config.toml
num_attention_heads = 8
norm_place = "pre"
lr_head = 0.00891
warmup_steps = 342
schedule = "wsd"
final_lr_fraction = 0.1
max_seq_len = 512
doc_mask = true
dataset = "wikipedia_en"
Each number is 128 + 32 x the weight over its row's rms, rounded and kept within 0 to 255. Layers, rows and columns count from 0. Numbers have three digits each. The size before them is the row's rms in percent of the matrix's.

# layer 2 MLP up, 4608x768, rms 0.0243, rows 1852-1917, columns 528-575
097:131191134158147101202124107180104090130087139133138181080115056181131170131121105111124128167132073156142148119148116110150136129096130113135162
092:125139123113120105137124102141117090119201159121136132165110126146117149136135136124149102168087122095127088142161109127106158154103134144123033
096:163145150095113166142094162170117122116168103125121113116114083172140113109135181069102107116137129128122135163124103106115093129135182080143136
104:124113140085127128124112103151153141109161125175161154125066145137161117144079123111140159128080143155120153071140118089112173143159157146115161
100:162162114093100076135135088168103148130159097103169126144123155106060123103157095093106117099183114117123132107074076138141165105178128156141110
094:104145184122131108159116120138105106133127110179172139125112128078115177182161111118127086120130150167136094126133171044125140106143145138071130
088:152108076165132137119074195136129130103128106117117130156137153103128112090134163082151091145105139113117173071100101093100114103156136125134114
095:125161082046112154141151111086144150126108088115170107141120145143122097157095151106128073140143152221068136092144140090102128122087164113160141
100:090148073117134156165177180140046148174124121118173144127105109161081143132082112151164130092060142166087122063153153151150146136083093143112124
102:136125132128147064122168067101093120137147073172081109114099151171091068108085154075097098121130126125133149121157145129088168147083085057134109
101:147159162093134115120092126126173120050163107153135169120127144125135120121111135078163123127112196090152126139132117155125131136140114182132115
102:154118187134125086137114123156123109134161112150139085174121160255162158145173141138150159132181143117128126086122096122148117118137098113170130
098:173101108108111110177120084135170196092153108147107126123090140162141140129231182196119116098091110104140125133084065104138121146140161140146083
102:099125104094139088100166149150125146126085106160160141138090164148127075100147141076147127137103096168114168098102121104139141120115137079171111
099:127132138152139112155130112118109094155121138128142154131164139124097123142144156137040145117136142115094109096148125124110137121124122122164072
105:140087101172126102172178096128137114117136198133065116111161139128145170123155128156113097173126137119097172132073131155189157116145138129148113
101:149128072128170138118125145220197146074108139092118139098148149112208074103071133089145132166158107115162155101125129158057113131181102129120108
101:106127121173132137148123168110197103126133205110138132177097175155127113093142140120131143172143106092123163113102140163166093142121094114155140
105:103123145124134148139153142102143147114162086174129075171112131158136092141127118208114107114118173128050069121139114201167203155117068130147115
095:152180106186119100122113132142115126139106189151159168139185145103046098110130176125196062171099171091139170101096108144104118116137156179116192
105:095164124161142101125120102108132191115104150060182147182157112132115176135137121115108116128133158152148113115132137101103101092115146147137156
097:127119180103114107171124143113127163168147133088208128138170141099121121132165175105154097149144110135121122119107128058148105146113121095117082
097:090131104122091097121136158135104082127118148082105141187110097127167099100111109086122087147067046145124152136124163164152065106226138149138139
102:094110136110124174108106123167113120167097118176116159125147107135149129080119190128122071104091109160142106158073113096139142127126107120152136
100:139179087159165131151123138173158126130184158152113115155133097119107100122105091068169130115116123195161112130120124076036108142065132125100112
107:091156143103150131125133133135121192091122133176142106120120098107206151128105166098162150143137149101172096105142150170150112148140087105142080
104:096185096136134131082142112154104166165192172142112083138074159133136188189137113134156105130130106144068111056096095138142140109108149153158182
102:150142153115155114194166116184096117175175124130173149162184085095157152125133075119188091137106082136112198105082135119110130182119134119123058
103:048098151105082128125178103128132145135159101127131141090147135142175197093136106139123190151112113111125144132098168126191135134126159135124125
101:152095098097115133105156102127120147123135124090155093141152129131155119162132109108199143145117111162131104126080107153094184142152118140118144
107:128149114110145102119111130188126146143123140120094173152130130123098153110144080159148203121080101126135095063074150080102130094112122089143138
100:105113119131091106097131152200141141164099159141101128123117168128099135196166144143158138128083085107152123102091126122083133138178128101062112
105:122081168109108126247182133137116120202108193123099109117133116158104126057135133175138112130153157112137085139103155063111193129116090145161111
106:149165094193160147138143144082115088126131143118121131090073161173146082149112090138102116136136197187144085141149190171187123130135077152108158
102:101107126165094138141124123132126142142101081141061145158141128126222150204116106136079137146117148144018124094121113126145125145104136104186142
104:111146159066123123165115108135148152132184085117174130141104167156156100110130096141166113068072149122124178128123149127124177140144139121170125
096:147140150161126187098154143115103108158096128093183163135110078099125087148093122058124164140080109144109181121100075110099148129088119107157152
098:127145149140142184176110133115113130086138121134087152155131072177117149130127213074087117174096104136119121131043124125167137163148127110115129
103:107126139126102124117169070100125088129131158116115183139129101152153117150139144093146145172154089131147131093149071129116132075110057106134148
098:098157162113105156155133113145123149100131078130097133144108100145150149115163197116139109149062137217082140130129128172125175111188102139105085
102:124119177120087144189237091175110134098145097133117103166170145103050144168179065161186090152105098136143129091132091156151137139129124082149128
100:099145102170105111163154139182098130135190171105068140127158102141123140127109111091142133105136159143138081099116114135210130094113133120131124
096:106148095120196084119097113185203108073155102110117163093142147171118096097148125148138185105152128167078155145049110124035101109103150111114131
092:125070154095076170133150126102173175114154134139117100144174160158123130101090118121073179074115163231117146153150116116116016167094088085096093
103:162107123142150089137140095110139143144111143172181117114118109126088065124131146118145103161130145181155107164129054062094125112196092167173162
103:125115059104168167129211138164063121085096182138149103122102125157130159131175107076196103157056116162176114092131073160127086132145154130148102
095:201128145107128142123105152160140145087083127142129105125120139138104176155199160120147170111096156146186152097122172136129124153178135132118141
085:137149146102119089105080155135153185117103138114137173168093185132147118160106148132163187129129179110122137152154140136117109181157161096117094
097:095138039096115147165154120140081085156148181141114169125142103142115115131087155160138165150182156169111141128109118106134147172190125139129167
095:098151138121146077162204128163157133106145126128119116120029099144135129084140202072118119150125123109120106108147059168131147133122099140211097
097:125167173100116081149129096161122109105171167072085141077125120122168118102184100126191173150107156111079126119148119154134088131185114110162122
105:109094150127145102111136085118139193098094129176122154099139140143097113165232105139145127181079070199091193103151159135102139214123190119138131
105:066112096162155171131128072200128128136172221152103187132149083205101130157130158174135060124135184120114107104135096052136137135137152110174166
107:169105121095121168132167087137159103135148136128098130064130127114153111075114131130085138099079099136177112109127142087093080092138171139126108
098:137135194092100103088140120098084169110124156097171137120125121120158107097121121157088162126111145131105127117152122128070107136146103097137129
103:095124149118128098165137161133136192110124127151136127161118138115161080149141130168077122125087129170097113123079113134092134137177101071145066
104:096077122133145103135134119152159211079110123226166100037126061114144147111116138150122162121145044148106136112126129072128108101094106184152131
103:140076149128085175127106146147181149109098111080103114101093163125108115111132125093123137123153132148109159130144065048160140135134142143088116
095:149105083195142099144136154154131137138071123155166143070112102128125086158177107124051182099099135121119092147099162040142098109146096070172132
094:084163148113148094131192149152126096122166164082140126160191125129159185113144134160157133161139106162138094110126143107147159114097099073113121
091:124131103150062142147120131140112088148147099177138056077152119181104168118174159175091115098120092111113121110128178137079135189132094121076110
105:106100107105130128125103134138144147118170101089119134064119136187100134181103124142116132164168157168062128114138145041113082105114109143143179
101:090102148121101125128189167148206144095099108118150087096178172139133151156180112193123144141174151126169093150114059081110098158074149150149073
096:121151174152087097194148146113146216157131139158138089102156086104105098070114165082143104174173119123151153103076129102101158132138092155146161
101:140083098143154129194148112159092177087155154135143184117138099123144128148151084174097051080102139138151101075080146138098083044125103134150128
097:065091142173135174119117153182164163097126162062118117094155177169133169182012132152178149149143143167118105108097160113116167119095090072189108
# layer 2 MLP down (transposed), 4608x768, rms 0.0185, rows 1852-1917, columns 528-575
097:107158118097135117134055146175136154043122119080119146123165145170159147178125141149084113110164135087136130141117192093203110115145101152221175
083:143143177128108126113168116163142184138109127146163125124119153156146118120096084126097144145150153194155213103102058168177103127154081097145171
093:141098121081177144137118150104125079101103163118089135137146206120131095129159124150088149143179140186111188154140156092167060166170156109088133
111:156059140135163157117149124205145123113200123132164118149153116133125162117098117149106132098175133112090140123163182130137163110103146153092133
098:103087108159109126076155150113114165133131130106177149139100118148144147136155146241102180160135099129147149141109124101106104149130134137160070
089:105079148115124085138120117126155102103108165177097091062143108170120119056125119145137188141137158119077151147144115188154112163134104150138115
086:113130158157156162099088121151130145151109154073080157210076090115045094131091156049106124085173110094155179090150145106193164097102118152102088
097:109154055138140130136103130054155107162121114095117136165094118152071125154120123060130055084148130144140112126192187142179122142101168142130141
101:200148053131118134163139122109128090166155103026138172160104084137159118143101091131127169127135155136079125163139102137207161143140132101149112
104:088116128131080158120073126135183212126112124109080087085152113128112125148156107105105166159142107160092117107157155112206104119120169111128104
101:150103125102120127088139118104073114121097177104108153108128155149159130133148126150015126190113152129159090142161133145165124182120109145160117
104:153106179118153123109135099135081148138102139135178115096094117136171121129124090166158071191100130108146151169124084128102103105091133141169173
099:145140105137152128130058128100121164196142127100152131146130132135165145123159140146105070183150107161141120153119080154137129068141155080112130
102:081125123096184165099104146177123146145106084117168098108129092105111176076121102142101121121103094203136127128164085103120079115095062086090106
096:145198170159187162134080117106102136133067172191129143138162137165117134179112055120219137125137117096132107172136082113146152122089107138163153
110:106177119171134091134157128071233127156139106109145149151140095122089117126092121095109122170118108131162140151132142109111120144093170169131175
106:159112150188129117137167127160108193082129155216116091129111094146128111141116180034113120118149089185105070124131107169072081131146123127115178
106:120132090170163160125119117121092136166119137116093137131095149138096133083133121155151075171148114106118134111149144157085119139107091157078188
107:135096072162182143096143148152066091112130182165120112116093104197128150136144151144142104066080097159106160127098127160084102149125122131119087
092:122111094088213127169142125114173169109135091147129155064158168117123166061084086122118172163143102131058181161163133115107106115126180164138086
103:065068166086088103133143099122146163102146147107117076173157118112123166146130087167151096160111050131068114155159140167180114163098122119142105
097:137103151104136175169132155131184163144123078129116073147136127077087122170114136167202133149171117109071113107100179089195137193116114147104105
100:070096110126114103112169060058126119150149109113045159147151122113108143155087157171111141129157177160125163082097160132174086113145145181147128
107:164078135121112177164142087149140130149112109125147090162154143134078180194160151174190138132096160120105130131064173140149118105123149112121135
097:077119094126164132131167119119112171169130129093167150116124108143147073075143122144078128174138103105140106131112123142125074130092126142081108
107:176108109129105126118166158159112075134131114087121176078141106194135113122110139131126097133066197125145126153127127111097156139114114137118122
106:087091095120110139129157195139096189082125141083190130107158142171136127138130198121085084198110211139164093134198129119087156099153186077147149
107:087081138165142155078167175092127150129093147178173100144119130122140137116198154114129133094146090127135215186129151103087106142136155167187119
105:110104133090127077121118135113114106099104099135138156128142072108143157094129100116193135051140163121137073153110126217075048161148168147113093
096:146138149118098095096145173084126086113139115121087149155120078128095118146103157149093153094142168082139163157114138119108128138163165116191186
108:089070085103105182115166096155114119150102130090151157154119111142167165096224094127099154133199135115144131107157101121114137161069101169134098
098:104088132122079148126146148140076178128150149099118123112191102137151100111065126191081139148124100132148195108075123138095102124097098156130140
100:153046066123116116125124086118111125105127086139145090160064136123133123088128147083171128095062082102057110127101132147152106103103144113127173
106:145117118133117153130130145151112089142158073173189105151126151147168105141142090126116178167136094133137141138113118144082182148130115106119105
102:089132059107154144182118117160149153105073145135122142084160123103131102121154114145125104106075162131085098136097137111127096176141121095124142
100:097118153083150122140172151142129129165151069146120154102129134121145068145088155134170137126125075128122099111148112160102157145148130126151109
094:119142140178132146151101157119154146182079143097122142123095182076089105108162109182096139112206130166125121137159106105142165154095152130135195
098:162081135067115193151136107163119118152119163210122132190134160175136170156156161146096154138128154114135111143119123151154161113114124127134103
101:127082109168086136156153110105113117057065003116086106123131124112158126064163128147142122159138150175149140094150108056084176124106128125109060
097:052117101105093160112151120107111131146099135161128116112165160123156079142098101095079149137172101104174149102102142143149096151115111059148102
099:134130138123124131126147087121072052186140132154093143096164137179082161149145135130108114114143180058097121208128192192077181120136143124072188
096:153141083111152104134142120079112124127147173102085114151150137192135148086109054092172123114171114142158115138132130146136096128110078167146103
097:128130086094163119093123080159035137158149107106087125160144124189084140120089141123123173074108093223159145132110091098057102136083114160073135
097:117125111109062146132145154130130141186185134160065148181120104151137126100084133077125091098122140117116185158138160117141120126082072155140147
107:168068141165090081046124121221125135174104178143140095156090131111153147135130083118125135140087117126102120176164162138057118150121146118115118
107:099101138108110122091105111195172104192116096111127139167121138082163149179112104157168103160144182141133147101130104129155147140153093139161102
093:154154151176101129138116130121122189157094074121202074147104121137123128109074174109111129118108093065106162106085155136157154124137153178131123
084:131126125212142142137114121111119094152135227154133146111164123154077101130152125097115121098190092104134134115167075094143122129103119121146174
098:145084182150126155081131155073127153099045121103118133136095151144153115108177067120117167112151083130165135144168064077148113128104135123121158
096:185090130105141117121084141120167087143155117157104171158146157098120203093108083129130157091091164169114176169143151091112177089096139089105146
094:129121111106109136101127116124133157108207144130177129109083102071130168143142171106155131129090163129131113129169075179094105139179085110175154
108:130102078109084065092134121132144168104124100138109109165138171114107159085143146136085066125095151117134130137164127152111107130104100104175097
104:117123157173131084094160138111173152140157125202092098135111166117107166098167175108147148119134163143053119148134106094144184160135137195103116
105:180137146100164109118146132085111102090159118091169137131169107072125129090134144159138192092098129148172182116070246125179107133122128161115139
099:143091144170096128074106131047099176080117084153098162132101131110129039134128132060145045118088105059063103117113087130105070121120108137135083
105:097100128113142098144158138122049055148097177116112077133145089111142122085160135162077125090125122155153156101148070132119090099119153115185155
105:115126088189157133119177132117149121143187167138102203122129108076094100048116108125065087137127141129137194146089120196087180112131122123114136
105:138049131158154150154186115103156070127113103134167177089153166163149115143107127102085112119191073111123150154206168065141170125095112071111167
088:150098097138153094163020107114086173096112108073153079113112082085163151145097128079128112116161184110138127149133092138114126135137114090109197
094:115117095054112088143168178155122097169144124175107188132110136097144139084115105166113157131145134111152140133143165100084192108112129089152133
091:154113104159082127129157130169192192160099143154143140122150126151112164070119147112156160104127062124137127193141147148162166146097172119109108
113:082135131125134145139150134107153137109158200153111160143090148079166164115211197127200104141111106134125119167115157123142128115119149119178119
105:157195130099171088137106136134120127134096109139094173129140146129060139077138150134224154114072114098139066155106136119131095130115104203121146
098:143105161125074128149082141160149134106180142160115122124125067107054107077154106161075144143094150130129102099103065106107127116101126116161098
098:109053113142106242137106063117121078159130057112091137109134123106113170129124147122088107090138112102125109073173171116113098147149108117120173
096:047131124134125077103136072151176124133144086126125117073130157145105155105143101138183135119127170128140090051131127128148154144119118101150159